Weights of a small transformer language model.
Size: 14 layers, width 384, 3 heads of 128, MLP 512 GeGLU, vocabulary 23304, 34.7M parameters.
Architecture: RMSNorm before each block, learned positions, no biases in attention or MLP, untied embeddings.
Training: a variant of SOAP for these matrices, 458M tokens, 3498 steps.
Each number is 128 + 24 x the weight over the matrix's rms, rounded and kept within 0 to 255. Layers, rows and columns count from 0.

# layer 7 MLP gate, 512x384, rms 0.0916, rows 158-169, columns 0-191
[[127 163 137 130 149  99  88 134 117 143  88 107 151 115 137  90 104 133 183 143 118 133 158 132 156 150 122 142 130 112 113 136 138 139  99 109 184 117 140 149 156 111 135 119 118 123 126 121 125 129 153 112 151 100 156 147 139 149 143 137 155  89 184 138 115 116 143 114 121 113 108  91 154 127 111  99 134 134 148 125 113 144 188 167 152 160 161 137 127 114 125 136  93 100  90 158 117  87 160 145 140 120 141 139 149 100 150 121 111 120 109  96 124 141  92 109 139 138 123 111 138 169 128 113 146 156  76 123 148 127 121 123 143 128 101 102 147 115 120 113 132 124 124 179 178 108  92 149 122 126 151 132 131 136 129 163 134 140 105  90 145 129 120 145  70 134 138 116 109 124 124  69 138 147 147 118 132 159 127  97 129 120 128 128 124 137  78 161 166 109  92 133]
 [ 94 169 147 111 103 121 169 112  95 150 124 109 120 165 137  91 136 117 132 114 114 113 162 129 162 114 144 144 152 140 141 107 128 134 121 151 148 147 158 120 125 163 113 108 143 137 102 144 130 120 107  96 137 138  91  90 144 100 130 123 137  93 132 140 138 169 134 118 127  97 160 140 158 143 157 136 105 140 154 133 148 146 119 158 114 160 146 129 112  86 131 116 109 169  82 123 158 104 161 117 139 166 127 129 117 107 142 135 161 132  59 132 149  94 160 130  93 106 114 144 173 163 143 142 134 139 139 163 153 119 170 128 146  86 153  90 153 150 117  98 107 119 138 131 143 123 142 151 128 124 112 128  69 124 120 149 137 131 114 112 152 162 124 105 127 137 114 131 107 125 127 166 152 167 129 145 117 157 137 121  99  89 128 135  92 124 113 205 123 158 122 121]
 [ 97 166 114 167 110 120 121 134 118 115 150 136 184 106  99 147 126  94 140 124 141 182 151  83 113  97 135 140 112 114 138 145 111 174 106 135 106 104 116 132 145 134 113 157 112  96 143 101 107 159 133 104 160 139 108 110 143 169 169 117 110 148  91 182 195 152 108 137 130 143 127 115 145 159 154  97 159 136 105 194  88  82 124 134 124 142 171 101 140 142 171 187 108 149 150 103 172 168 202 104 112  80 114 131 103 189 146 126 116 134 151 108 138 125 174 126 180 142 164  91 148 118 132 139 106 123 102  92 126 122 180 173 169 136 131  62 195  84 151  90 126 124  95 116 178 186 157  82 134 135 128 158 116  77 113 112 118 116 181 146 148 134 122 139 149 134 131 143 155 144 154 105 123 180 121 113 143  93 148  73 114  99 112 143 138 111 122  96 160 114 152 131]
 [118 170 123 104 106 116 121 112 145 159 148 102  99 150 142 100 176 104 147 132 118 167 168 149 118 110 153 161 114 148  56 107 175 130 119 110 125 149 127 144  98 104 179 146 140 150 159 134 109 144 132 129 129 138 142 144 127 133 125 107 127 160 147 123  78 129  98 161 121 130 125 118  92 137 135 125 135 118 114 122 183 127 135 124 117 169 114 120 130 120 137 129 128 122 134  98 145  91 149  95  78 148 146 103 108 119  97 102 130  87 138 159 128 123 138  94 144 138 136 114 143  92 133 138 156  70 153 168 180  86 162 146 141 134 116 118 147 148 108 132 167 147 162 133 142 141 150 125 116 142 147 121 134 109  94 121  91 125 150 107 131 134 139 144 113 112 148 160 129 136  85  96 162 145 160 108 111 143 127 163 136 113 136 113  93 128 106 171 111 128 103 117]
 [147 129 117 137 140 139 116 147 129 180 137  98 119 118 107 123 145 146 135 122  89  81 165 125 126 184 110 149 108  99 142  98 162 119 130 108 159 167 141 149 117 142  93 104 148 125 121 170 143 136 107 133 138 139 131 159 130 147 128 160 131 131 135  78 137 143 102 100 123 117 111 137 109 124 133 142 129 141 136 160 103 176 116 140 122  98 128 138 159 146 127 124 158 133 127 140 155 166 112 114 158 126 148  77 131  92  90 115 130 101 130 112 158 117  96  92 155 131 118 102 106 140 118 154 158 118 114 140 142 115 131  90 152 114 127 109 157 122 125 128  76  64 125 127 132 127 125 132 117 114 141 161 109 119 125 132 157 134 113 110 166 133 126 100 114 106 122 121 106 127 117 123 119 140 116 161 125 148 132 117 171 122 144  81 127 155  99 148 133 142 120 145]
 [ 93 140 168  88 113 173 170 139 149 144 117 106 138 141 129 109 115 126 128 141 100 137 117 136 157 131 116  90 115 172 125 163 117 170  90 165 164 142 171 157 174  76 135  99 110 140 129 161 162 140 108 153 121 107 137 139 144 128 123 143  99 140 112 108 144 106 111 123 133 147 130 102 155 125 127  81 107 120 161 138 126 166 166 134 115 125 163 137  89 150 120  89 129 131  99 149 127 111 163 146 118 104 130  88  91 128 159  90 122  86 124 152 135 124 143 126 106 116 130 129  89 119 111 102 135 101 151  83  93 139 122  99 134 137  92 124  93 130  59 123 127 141 123 124 114 113 116  99 142 106 151  55 140 126 169 161 120 115 131 115 132 109 141 141 136 138 111 100 140 133 145 131  64 137 127 118 126 134 121  89 108 127 140 115 127 119  92 139 116 123 157 153]
 [102 142 135 126  83 148 205 122 140 192 125 133 106 126 151 129 145 103 145 147 138 128 127 152 139 141 104 119  70 102 140 119 129 175 128 172 129  99 148 151 166 154 144 139 113 152 111 119 189 160 174 147 120 142 142 110  84 137 152 135 131 131 116 102 141 112  88 180  94 122 133 136 134 156 103 145 131  83 135 138 156  81 117 119 178 107 141 151 151 154 130 143  98 185 129 154 179  74 182 165 104 135 146 134 149 103 128 131 114 192 151 164 112 164 114 130 162  99 134 125 109 163  78 132 143 144 138 114 110 139 130 123 143 159  95 153 107 109 143 187 124 136 168 104  72 163 157 103 118 122 140  97 115 145 162  77 115  72 147 145 146 142 128 170 142  92 165 144 120 132 162 106 103 119 121 134 131 130 131 152 108 157 108 119 149 140 140 144 115 134 145 139]
 [156 178 127 109 117 147  91  78 164 164 110  87 129 140 114 117 183 114 133 132 100 111 146 117 156 132 150 104  74 135  92 140 131 107 174 107 127 112 150  98 144 112 152 142 180 140 123 106 136 102 109 101 154 137 122  76 101 132 132 103 163 154 112 142 136 115 159 107 131 113 104 157 151  94 128  99  61  82 162 104 135 114 121 122 125 113 119 127  95 102 152 139 102 134 142 114 164 128 162 113 102 138 150 118 149 137 130 108 122 100 136 100 154 134 131 144 138 127 181  97 101 137 118 136 178 125 109 124  98 141 142 104  98  83 148 127  85 124 126 134 118 134 119 153  68 116 134 172 118 123 142 114 135 119 125 133 125 170 162 114 175 119 117 132 190 111 107 113  91 117  92 111  63 136 146 104 107 173 127 130 152 125 144 144 175 113 149 135 118 100 126 160]
 [114 140  91 153 136 144 119 106 117 134  78 140  70 105 140 129 147 135  69 112 107 125 107 141  92 104 138 129 124 126 107 142 116 131 122 105 109 109 123 105 120 157 141 139 101 104 106 162 127 119 129  96 132 117  92 127 149 120 142 119 123 136 119  96 142 169 129 132 164 114 129 130 112 151 103 111 159 101 126 119 107 115 145 106 135 128 126 150 129 106 133 136 128 148 121 143 143 126 116 122 131 131 118 129 151 139 111 130 150 130 131 140 133  98 142 159 144 107  97 141 139 125 123 118 117 126 134  87 100  97 123 115 150 145  74 122 102 135 141 125  88 127 128 104 131 100 120 113 156 139 103 121 120 137 160 146 127 171  83 162 131 122  96 152 149 115 142 110 113 142 128 122 133 125 128 136 150 106 115 113 130 131 100 154 105 129 114 160 108  94 131 157]
 [ 70 122 147 139 144 141 123 135 121 156 119 158  90 152  91 116 171 147 102 148 144 155 133 141 137 122 130 107 134 159 127 137 130 142 103 115 149 106 148  97 105 127 124  96 147 114  98 128 149 176 151 161 135  52  68 148 128  98  87 134 110 151 145 118 153 131 125 131 144 151 162  91 164  72 137 110 186 125 125 149 116 176 138 106 110 122 152 131 131 157 122 104 125 155 145 133 137 122 135 145 120 130 150 119 114 127 153 146 150 128 162 139 149 148 111 141 141 121 131  91 146 121 150 128 111 141 126 138 113 123 157 136 145  87 160  79 113 121 130 164 135 126 116 159 129 129 138 131 109 159 142 141 121 121 144 150 151 120 109 137 121 132 157 106 152 135 141 146 142 150 106 130 126 132 172 134 110 143  95 128 111 159 114 110 129 127 136 150 160 176 170 156]
 [102 132 136 184 122 150 120 162  55 165 116 137 142  93  98 138 118 153 119 138  92 154 119 124 134 161  96 118 105  99 156 116 124 127  99 167 126 152 102 100 118 139  88 133  82 111 122 173 133  82 106 133 122 135 150 161 151  67 151 114 117 115 170 120 131 140 127 116 119 168 109 123  80 133 155 133 142  78  94 119 118 169 143  99 125 173 106 168 105 138 152  76 134  90 127 126 125 138 106 112 102  86 162 119 133  97 134 140 124 127 132 119 135 137 147 120  91  84 122 153 137 116 111 145  85 126 143 109 133 121 112 108 136 102 133 140 154 106 166  96 175  89 132  96 110 125 125 136 104 129 149 135 139 163 141 168 146 150 128 118 130 125 134 146 104 122 141 129 109 138 130 112 135 142 110 118 101  89 101 142  95 129 114 158 145  82 123  77 111 103 143 147]
 [112 147 115 150 143 144 104 162 114 118 123 138 142  99 104 118 130 109 104 104 127 145 124 138 102 125  79 107 125 108 125 112 125 132  83 114 145 139 109 145 120 120 131 132 149 134 171 115 137 107 123 123 110 101 171 163 129 110  99  72 107  93 148 114 164 124  84 170 124 122 138 148 104 159 120 160 174 148 102 151 120 143 146 160 170 126 133 153 153 131 126  88 100 109 143 128 115 127 140 122 107 110 126 131  95 104 151 125 108 180  88 131 116 114 159  97 121 146 102 115  96 147 116 117 152 162 181 131 152 113 109 127  99 118 121 116 145 122 144 124 157 117 117  99 119 139  99 139 147 151 120 111 127 115 163 120 128 153  76  90 150 128 149 105 146 102 129 143 148 144 104  78  91 108 158 125 129 100 125 136 109 134 135 125 111 191 109  61 121 143 188 126]]
# layer 7 MLP up, 512x384, rms 0.0963, rows 158-169, columns 0-191
[[106 148  84 146 154 133 102 172 126 148 140 127 151 138 128 139 120 115 124 160  83 106 138 134 142 131 152 106 159 139 147 109 132  93 139 146 110 186 109 151 144 112 130 104 133 124 103 129 138 134  90 143 109 112 163 104 103  92 165 107 126 106 152  88 109 120 146 116 127  92 108 124 140 107 154 141 146  84 140 137  94 134 169 175 144 151 110 141  96  79 149 110 112 118 130 130 113 129 118 153 134 131  64 123 129 135 137 101 156 130 165 154 121 103  86 116 127 191 136 118 144 146 135 137 129 128 159 155 122 166 132 111 135 120 132 128 111 195  94 126 145  82 153 107 108 147 154 112 136 131  99 145  83  98 117 129 119 140 132  88  85 120 148  80  92 107 120 146 105 146 111 130 120 151 124 147 137  93 133 129 111 140 165 140 147 101 167 101 104 101 158 156]
 [109 122 102 136 164 152 141 163 147 126 127 145 150 126 119 104 146 153 107 133 139 130 141 126 124 149 118 149 129 124  97 134 131 124 113 114 120  66 153 124 103 114 124 163 145 140 146 149 170 129 132 101 101 102 144 138 135 140 156 127  93 111 145 125 151 109 134  95 120 123 157 155  98 143 141 116 160 142 141 123 106  94 128 113 117 123 139 143 151 143 136  76 140 141 149 127 126 143 123 163 121 128 128 121 116 154 137  98 131 123 130 150 112 156 137  82 152 111 156 169 149 186 135 112 123 141  95 138 128 157 105  81 127  93 145 141 116 137 156 148 153 119 136 160 155 111 102 124  79 129 137 127 125 130 126 102 147  86 145 124  81 134 103 155 120 143 125 129 139 143 115 138 129  99 156 125 118 139 140 111 121 143 133 139 139 136 102  95 162 146 109 167]
 [149 117 144 128 136 162 152 152 141 102 151 133 137 140 174 112 109  55 144 118 115 113 116 167 117 169 139 116 145 107 130 158 115 104 156 161 115 111 125 100 100 141 120 113 120  91 144 113 183 144 115 152 128  65 133 103 105 158 108 116 140 149 151 133  91 137 123 133 103 106 138 158 126  68 120 116 104 124 135  89 143 142  50 140 123 131 141 103 124 105 151 100 159 130 168 108 110 146 135 117 144 140 186 103 140 127 161 144 137 149 163 142 136 193 140 105 146 167 124 169 189 116 115 161 166 132 227 140  81 165 111  89 102 121  91 147  90  82 122 101 137 108 107 114  86 100 117  62 112 151  93  93  86 143 151 115 146 106 115 130 151 106 102  97 170  42 110 103 137 134  89 101 127 134 133 137  91 128 180 108 162 156 141 139 156 118 172 163 108 139 129  78]
 [133 128 128 126 162 117 143  99 143 131 132 120 126 155 110 108 142 111 150 119  98 151 111  93 110 103 128 132 129 147 115  96 150 102 140 129 134 152 146 149 137 131 159 141 128 112 111 121 117 134 140 159 129 130 180 122 106 130 122  69 144 132 161 146 124 164 139 159 161 122 138  87 124 131 124 125 118 117 129 109 141 130 133 118 105 115 108 139 119 116 139 127 144 135  90 148 136 109 105  78  90  92 145 122 124 127  95 111 127 119 148 186  90 139 112 114 126 157  73 110  95 119 132 163 138 124 145 136 126 148 205 122 135 126 128 118 123 149  81 137 104 130 123 103 150 136 119 139 108 124 112  91 130  92 138 137  93 103 151 112 151 131 118 117 173 129 135 141 150 150 113 110 153 132 142 111 133 158 121 130 107 136 157 157 116 113 126 141 111 100 107 108]
 [110 116  97 138 148 127 160 123 112 122  65 106 169 101 145 115 108  85  95 123 129 141 113 154 110  96 167 171 122 124 130 150 110 130 146 117 122 112 106  80 149 129 122 122  97 124 131 139 141 112 114 141 143 139 150 120 114 120 147  97 174 105 113 157 138 123 119 153 117 138 172 100 123 144 147 139  98  88 131 133 150 125 134 123 158 152 145 117 108 120 149 149  98 136 131  85 111 109 153 128 160 125 104 182 127 139 127 142 137 143 105 130  81 150 142 149 105  84 143 125 102 110 155 133 104 127 136 136 122 158 136 169 135 138 134 126 101 101 112 114 154 162 148 168 141 130 163 136 142 148 113 124 122 136 121 163 102 120 163 121 130 181 123 135 118 135 122 105 104 131 141 136 136 108 146 115 166 121 116  89 116 113 130 125 153 125 104 147 126 114 123  92]
 [ 87  96 128 143 150 132 133 104  98 142 138 106  97 139 139 107 166 149 103 128  76 103 126 134 172 107  65 139 174 170  91 135 110 105 140 156 134  61 172 152 148 134 113  65 112 129 132 106 109 113 136  90  78 143 105 169 160 122 133  95 151  57 119 153 147 106 103  88  94 109 162 105 117 110  71 142 124 138 111 143 119 100 137  91 136 103 129 139 140  96 114 128 156 121 110 144 136 132 158 149 128 144 124 145 150 120 151 219 156 137  88 119 112  93 130 138 124 164 147 173 127 187  93 145 149 143 143 140 148 126  95 146 117 118 129 113  90  72 134  99 136 110 128 149 153 121 106 123 143 144 146 154 142 110 144 122 150 126 126 120 161 122 111 111  88 154 140 121 130 114 152 152 155 148 126 100  85  95 141  99  95 108  78 124 116 114 128 113 139 152 165 122]
 [116 162 107 176 158 151 107 161  89 134 124 108  89 157 113 131 136 137 108  96  95 167 167 150 132 137 159 143 146 127 151  84 203 156 132  84 127  98 149 127  70 114 120 139 183 124 190 155 151 134  92 134  97 154 111  98 166  99 113 163 131 114  67  91 137 100 156  89  65 101 124 125 112 127 132 133 158 138  79 106 122 133 111 142 212 106 107 145 133 145 151 113  97 144 142 167 127 142 100 129 107 118  94 134 175 123 137 135 167 108 116 149 124 187 107 159 143 126 100 116 135  89  63 132 108  94  78 135 139 164 112 131 144  89 159 125 106  89  94 164 159 130 144 149 116 139 190 150 141 142 160 145 153 130 137 139 145 181 137 147 103 156 137 128 115 142 160 136 139 103 141 128 126 137 121 141 101  97 138 158 160 132 121 174 131 130 159 100 171 135 158 133]
 [ 95 123 172 136 129 128 126 125 153 132 165 156 169 101 112 170 138 135 106 132 107 143 135 118 123 139 140 149 120 131 123  86 134 129 146 120 114  95 135 134 138 153 123 137 145 102  96 127 139 137 116 134 142 154 153 108 186 115 149 143 121 107  99 133 110 107 109 115 145 117  98 124  93 136 149 150 127 149  94 151 125 126 134 123 124 143 140 131 167 149 114  83 145 143 127 118 115 140 163 109 197 120 147 110 149 129 126 135 137 137 136 152 122 143 107 118 140 169  91 111 152 128  90 136 143 100 141 166 144 144 110 145 108 105 175 134 108  94 120 136 108 156 125 125 142 110 115 105 113 125 116 110  79 149 122 143 159 138  99 141 104 131 115 103 147 109 155 136 185 139 134  91 138 105 120 125 135 121 151 148 151 118 116 143 103 106 104 166 136 162  93 151]
 [ 80 134 145 108  97 102 128 123 135 131 137  88 111 122 176 126 140 143  77  86 110 132 151 147 111 106 155 121 137 108 143 174 103 116 109  76 136 135 149 112 151 142 110 116 142 125 131 131 166 147 134 111 120 110 145 123 130 139 124 106 115 111 136 124 154 131 161 116 119  90 144 116 157 126 122 122 107 114 114 141 120 170 113 121 122 125 149 125 124  89 123 126 145 144 110 136 131 173 143 108 155 110 156  92 125 128 133 177 162 149 144  98 149 116 145 146 147 157 180 155 130 131 118  99 118 124 155 117 176 106 149 130 109 137 100 117 105 137 138  88 136 114 103 119 138 109 154 146 134 141 134 161 135 117  82 146 145 134 118 124 118 146 109 136 135 139 140 118 124 121 132 127 117 181 159 143  65 145 132 134 119 100 113 125 117 130 118 113 165 106 117 120]
 [104 172 123 125 118 114 136 165 123 130 115 123  84 111 105 138 125 108 154  83 102 135 145 130 172 148 138 142 130 134  87 120 114 115 132 126 118 106  87 110 126 143 139 134 106 131 115 166 135 118  86 132 135 130 140 180 104 108 133 151 131 156 128 115 148 112 182 135 144 108 139 133 154 113 115 126 151  71 114 165  67 120 113 137 124 116 161 147 122 123 112 158 153 140 145 103 128 116 105 171 130  94 151 149 119 103 116 167 132 133  90 146  97 148 154 146 150 107  87 117 104 108 128 115 144 143 112 150 114 121 134 148 132  94 121 117 110 139 128 136 112 158  91 108 130 111 140 129 126 146 119 140  86 109 123 129 124 154 124  95 155 102 153 117 158  77 146 124 121 137 122 104  81 166 113 142 124 130 153  91 134 104  91  74 136 165 100 134 159 144 150 116]
 [145 139 141  86 156 140 125 126 162 128 129  87 128 117 144 143 126 128 158 135 139  95 112 140  98 102 118 126 163 146 122 122 145 182 139 116 100 113 182 121 133 108 114 143 140 109 145  96 133 175 180 113 151 129  94 112 117 161 127 106 144  98 102 117 111 133  98 114 137  99 133 130 141 110 124 131 130  89 173  97 183 109  79 103 138 142 159 105 119 102 149 111 127 125  93 170 102 131 135 106 177 123  95 124 116 125 125  96 132 140 133 132  92  99  92 132 166 168  88 139 135 113 114 120 120 128 118 114 146 152 173 150  99 129 125 102 114 110 127 111 108  89 152  86 122 147 125 148  89 150 149 138  86 115 160 141 117 107 128 117 142 126 120  94 145 147  80 112 102 114 121 163 123 108 129 119  97 135 111 147 158 126 133 127 116 153 144 130 131 148 157 127]
 [150 112 121 110 152 120 107 145 101 105 118  95 173 119 116 114 101 123 165 122 152 152  79 126  86 100 143 104 141  74 151 154 159 105 120 129  96 171  84  96  75 124 182 149 130 109 142 140  98 111 129 102 182  67 110 103 119 104 134 128 130 101 123 120 128 134 131 153 143  72 114 143 138 118 129  86 121 147 121 104 155  78 119 145 121 109  78 118  93 136  98 113 143 139 108 101 150 118 139 138 141 133 146 151 158  99 121 119 112 126 126 133 115 161 151 144 145 147 158 101 133 121 134 131 152 153  97 118 116  94 113 135 130 125 182 121 130 123 138 114 161 113 110 116 131 132 123  92 159 132 176 120 109 107 152 131 158 128  91 134 128  95 163 115 145 160 141 139 103 112 164 114 157 131 153 101 120 155 124 122 138 137 117 152  78 152 132 136 137 116 141 132]]
# layer 7 MLP down (transposed), 512x384, rms 0.0929, rows 158-169, columns 0-191
[[108  97 126 118 152 109 157  93 121  84 135 156  85 138 127 156 156 114 133 104 144 152 148 100  98 161 182 146  84 172 157 146 106 167 144 158 125 139  98 114 105 101 148 148 105 114 152 143 152 148 124 159 107 123  79 140  80 108 135 104  85  81 121 110 148 126 195 164 136 146 126 141 119 140  94 134 105  85 132 196 123  90 107 125 137 131 121 120 116 139 140 122 179 114 122 160 108 124 138 138 115 139 124 119  99 167 118 106 106 123 154 139 135 164 112 103 122 126 138 123  79 123 129 143 116 134 148 146 132 134 149 123 111 130 145 103 159 141 120 121 135 144 127 156  79 118 164  73 129 118 110 101 147 111 155 154 131 110 139 140 127 154 133 110 146 160 105 100 140 133  97 152 127 166 109 158 141 102 145 129  90 119 121 139  93 121 157 110 112 133 111 127]
 [158 132 138 122 133 121 132 121 114 101 117 157 132 114 114 119 136 164 156 148 129 168 137 126 120 126 133  88 127 152 177 148 131 129 135 151  99 159 105 161 143 129 136  84 137 122 143 121 129 138 106 131 103 114 123 122 181 107 109  99 158 153 175 142 122 154 120 168 123 123 128 134 131 145 159 171  82 115 133  78 126 131 119 137 139 172 116 109 122 144 138 162 126 138  97 149 136 115 151 102 116 114 136 109 120 118 133 102 118 135 105 126 148  82 131 142 115 147  48  89 134 116 130 111 100 166 157 131 110 119 121 126 140 126 118 115 142 142 109 145 153 134  97 126  89 156 131  97 144 152  74 147 159 165 119  83 106  99 122  84 156 103 142 135 100  72 111 104  88 142 161 106 135  94 135 100 135 105 130 153 152 168 171 116 137 114 121 133  85  75 140  78]
 [121 164 121 125 155 102 115 130 128 113 114 130 185 134 172  94 176 103 108 150 129 114 105 165 107 167 100  90 135 121 124 130 123 162 118 130 108 137 141 107 124 170  92 169 126 136 155 135 124  98 135 114 136 124  98 117 130  98 112 109 142 159 110 114 141 123 119 118  75 140 111 140  92 126 154 106 124 166 157  80 148 139  84 100 123 121 100 128 109 101 130 144  67 123 121 133 113 125 135 158 151 119  99 122 124 121  92 112 147 119 153 144 106  95 131 126 138  75 138 162 161 141 164 174 140 152 106 138 102 117 168  99 158 125 141 135 108 139 115 120 126 136 145 100 110  87 126 141 129 112 111 124 109 136 130 126 159 114 115 115 129 126 127 111  63 149 127 142  68 171 134 163 108 118 181  94 149 149 127 142 158 131 138 100 165 116 122 183 152  88 134 141]
 [106 142 124 132 137 101 134 101 128 141 140 150 140 196 160 107 131 130 123 112 141 112 162 143 118 111 100 161 105 136 136 129 168 155  78 126 144 140 151 121 126 136 146 142 138 112 153 111  80 128 100  82 133 118 121  98 141 158 138 108 121 108 129 142 101 125 130 158 138 123 135 135 100 154 140 160 142 171 114 155 112 147 180 140 112  99 118  89 145 143 101 129 108 152 129 130 101 129 110 112 142 130 140 111 148 141  83 151 129 127 130 154 161 103 123 115  99 159 120 136 142 130 138 140 137 143 144 153 122 124 177 118 118 131 116 136 125 102  98 128 152 132  79 139 171 123 140 130  98 137 103 138 142 117  94 116 165 149 108 112 162 111 147 150 125 114 120 152 123 143 171 148  93  96 165 122 149 115 148 139 174 117 139  90 153 151 129 129 122 146 113 146]
 [139 137 143 146  93 126 107 117 118 120 117 125 110 107 126 138 161 114 102 106 134 139 130 134 108  94 153 121 148 153 138 138 146 101  91  82  98 134 143 101 150 141 167 121 136 136 132 135 162 152  99  89 140 109  89 100 119 137  95 104 114 124  98 145 188 141 119 115 140 138 134 126 153  83 130 126  97 118 114 105 147 136  88 160 130  92 154 130  94 126 148 126 130 145 154 149 125 125 144 126 105 109 151 175 111 113 120 131 190 137 142 124 121 111 148 153 142  95  97  79 114 122 133 191 156 160 139 123 132  85  97 126 143 142 127 131 171 143 132  97  87 137 107 127 141 139 138 130 130 127 121 123 159 108  97 154 175 175 149 119 163 109 161  82  99 173 128 113  92 129 137 125 153  94 124 135 108 132 128  90 116 121 135 165 157 141 117 139 145 110 136 125]
 [ 97 140 159 136 129 140 154 146 162 174 119 115 130 136 146 133 110 112 136 145  92 111 138 117 151 122 127 134 148 154 168 157 147 111 119 117 153 115 109 123 196 120 131  89  79 102 121 180 129 119 103 142 120 116 112 143 160  88 170  97 130 139 155  84 148 148 105 119 135 105 109 112 126 150 161 141 123 133 162 135 134 164 146 138 115 123  73  72 165 101 122  94 111  95 132 107 159 131 131 102 176 132 142 111 125 121 131 160 121 122 136 133 154 156 133 120 133 140 180 130 105 137 116 114 121 161  97  84 112 136 113 148 180 138 116 114 157 114 149 117 136 165 141 121 171 118 152 158 125 137 147  99 122 203 174  98 133 156 121 148 133 109 141 129 106 138  88 134 133 139 143 118  89 102 115  96 145 139 154  98 135 152 128 140  97 109 148 145 141  91 147 103]
 [ 91 128  93 160 180 115 102 132  92 167 141  70 119 125 113 110 136 147 128 120 111 140 146 145 132 131 131 145 119 144 139 124 163 138 143 139 140 102 153 139 136 125 132 112 105 158 135 153  98 159  95 121 120 100  62  78  78 119 158 131 154 135 136  79 141 137 191 132 142  91 100 123  99 106 132  95 124 120 129 135 172 107 127  87 129 122 101 164 122  73 122 133 130 107 133 181 108 133 125 140 122 136 123 147 166  97 142 134  92 132 136 121 158 147  89 121  71  74  94 113 132 178 167  94 121  87 131 135 157 116 156 118 124 130 129 142 118 130 126 146 124 119 143 132 154 117 131 156 112 159 133 115 161 149 126 126 152 161 132 120 155 138 163 160 135 155 112 142 143  81 143 150 136  98 110 125 127 125  94 126 134 131  82  71 109 141 119 165 131 152 145 124]
 [161 136 111 133 136 144  96 103 160 141  68 106 132 133 130 141 137 128 134 122 114 138 119 124 151 127  99 100 100 128  97 143 144 118 138 120 148 130 121 145  98 109 165 114 129 134 123 155 135 131 111 131 128  61  76 115  63 141 127 122 147 162 130 139 125 131 131 145 143 132 112 126 134 103 150 123  99 114 140 147 124 145  93 145 132 115 133 135 109  86 139 140 126 111 118 121 149 122 110 138  94 141 119 116 155 123 122 106 143 110 140 104 134 146 125 147 136  88 127  95 138 116 122 143 158 102 140 118  82 113 169 130 117  89 133 100 133 101 121 124 114 123 117 124 103 119 138 132 102 127 119 109 183  82 135 137 146 141 125  81 155 100 143 141 136 162 136 116 131 132  93 124  76 148 140 109 110 182 156 126 129 118 164 148 119 107 144 105 104 128 124 146]
 [154 171 135 163 149  99 100 149  82 142 145 128 123 101 113 139 129 107  96 122 147 114 160 122 141 165  89 139 110 130 116  98 129 142 129 114 119 167 100 130 140 149 147 106 134 150 135  90 133 123  88 143 146 132 118 122 127 124 151 128 139 114 160 132 138 119  95 127  87 150 163 122 148  90 118 135  96 129 167 116 160 159  90 151 130 112 128 110  91 172 165  88 118 127 143 118 130 165 141 125 124 100 140 101 155  90 129 123 116 117 175 114 103 137 141 108 118  92 143 159 140  68 155 133 119 120 110 153 128 116 135 117 125 123 201 107 150 108 153 158 131 112 137 175  70  82 124 144 129 125 148 114 160 140 123 129 174 150 146 154 130 144 171 137 105 118 124 156 158 125 111 149  91 154 149 104 124 134 160  84 125 132  95 101 132 118 136  96  96 149 117  97]
 [135 158 158 115 179 159  83 150 163 126 115 103 175 133 192 141 141 110 118 125 123  76 103 114 153 110 123 118 135 101 144 130 135  95 144 145 138 141 140 104 187 126 112 106  94 116  98 151 141  74 100 102 153 136 145 146 142 135 142 140 141 103 114 144  98 126 110  86 126 153 134 153 106 128  92 152 119 127 173  98 151 119 127 144 124 168  61 166 157 151 118 101 137 128 150 136 143 132 149 145 116 118 118  94 116 119 130 139 134 117 137 107 160 102 137 151 138 125 135 146 133 117 143 142 115 115 126 168 144  94 105 118 133 136 160 134 136 135  95  74 141 120 155 124  88  83 109  87 138 154 167 144 151 130 134 116 114 162 114 168  79 139 126 147 176 157 139 159 184 123  81  88 153 138 131 114 105 108 138 155 142 148 132 147 166 122 145 174 121 126 110 121]
 [150 131 120 110 141 100 125 148 134 113 163 102  82 116 139 145 134 123 119 138 126 127 142 166 126 110 126 148 123 119 159 122 100 113 107 113 141 121 107 106  82 118 146 122 126 124 114 126 117 152 144  95 117 145 141  83 122 106 157 159  93  86 106  83 132 121 121  95 112 153 139 181 101 106 132 112 125 109 119 110 148 117 152 158 136  76 103 168 113 132 116 165 133 164 101 146 132 128 128  98 135  88 112 171 112 103 160 177  94 149 133 138 168 144  49  97 131 102 157 155  95 132 113 105 128 124 123 119 165 121 114 118 156 117  82 145 144 123 119 153 122 141 121 175 144 106 101  98 127 165 131 144 141 126 104 142 133 140 150 128 109 163 109 134 101 139 140 137 142 141 135 101 159 143 132 136 155 122 100 110 144 101  84 103 114 126 126 100 135 173 105 150]
 [143 154 126 152  78 130  68 164 121 133  96 129 153 153 118 163 120 154 131  93 143 105 151 134 121 121 105 128 132 166 133 134 133 145 104 205  92  96 161  91 104 142 142 109 112 157 150  80  90 133 123  70  85 150 102 121 136 155 124 163 122 150 151 109 133 124 111 100 151 128 140 129 145 139 103 116 109  88 173  85 104 120 148 116  95 154 185 108 124 135 176 135 146 125 157 110 117 100 115 126 147 140  77 117 151 106 118 107 128 149 130 142 145 115 103 145 115 129 126 132 128 122 146 146 145 163 119 124 119 112 168 143 133 129 167  96 116 170  90 148 117 158 143 111  80 150 132 134  85  87 122 124 119 128  98 181 153  99 154 128 134 100 101 109  63 136  97 150 175 112 138  90 122 117 126 121 148 152 138 134 147  92 123 140 133 130 129 134 112 163  97 120]]